config.yaml
d_model: 96
tie_embeddings: true
init_std_o: 0.0843
doc_mask: true
steps: 5456
Each number is 128 + 24 x the weight over its row's rms, rounded and kept within 0 to 255. Layers, rows and columns count from 0. Numbers have three digits each. The size before them is the row's rms in percent of the matrix's.

# layer 3 attention output, 96x96, rms 0.084, rows 87-95, columns 0-95
114:144121133092125125118199146147087140170139118095133108129132091168119150164109131132126126122097157171122145157130138145081163145126144081144163154159063148134111174130149103128115158172142115134092142123104138111157108127100146152148142100121122137136117138138148144106175122145128115119
116:086074147132142155096075133125114125135124142130134136118136116114112133142161085116210165148122184112117127127190164110149086134131100131128087154138203123095133102141142159133120147113125114125119151114131127115140116140170113100089132141154122124137116121133116131120105137136132104132
103:115175164094093124126118120090150103136142162142097172158162080125119133106131137114124111093150140100132118078149073087127100162098157115149137123159179077156170112163156153125120119150134102170133143129145119139110118128105143128136138139104146120153130106116150127122108096113123108129
098:176109153175109104072151144159131135117087126134111161129139132071116128125108062128165151138124149091155126165107141123135161167139130115123087148055190154103121173127151118116146129145168152141127144127111130136145138118121103142134134123146151111145140150129123134128129126146126123124
103:132156161147114054113121105130128142120141080168113113124175160122113155151109187100118145145118125153123141146155111124115129086086139090111097112115161133129140067116079122098177135090136100124139129144149147116147133103101132135136123136099157126116106157150107142131107125129140146152
109:140143111135131161082130111147130133084127140167151149173159112095114114107137117070092173139088143118130100139091154102146136128150142122120125084144166105116119141163124117069145138115086077118133140115106154115135138128169114126128118177103127107142108151126095144119138145136114096098
087:075101158155183094118105115146170153089133114124100154119109094154097118136124098119125132146075070114144154155118173131122135094136123126148126090135160094153089117102139125100151089144162154129127128138116118148120128170142165144108156141141111163108129092119110147137118115134118123104
083:161120160160089146168123099095103112116147120146189145093119121207105167140066117141112142149123112114097133150179125133078143064141144111091148147151131123100157150114121137095134150156111153128116136125111142101120125125136124143116118135154113111107133112125099105142136131123135123129
086:150084096161072111142142132104126151127161150080137106132106065155111136177094091125120126140140116143087167162119119121099198144118125123165161131109088163114111162104126138115114128113157181133126146121129140130125127139124115140117163125116098095124113109115133128098132108132104130140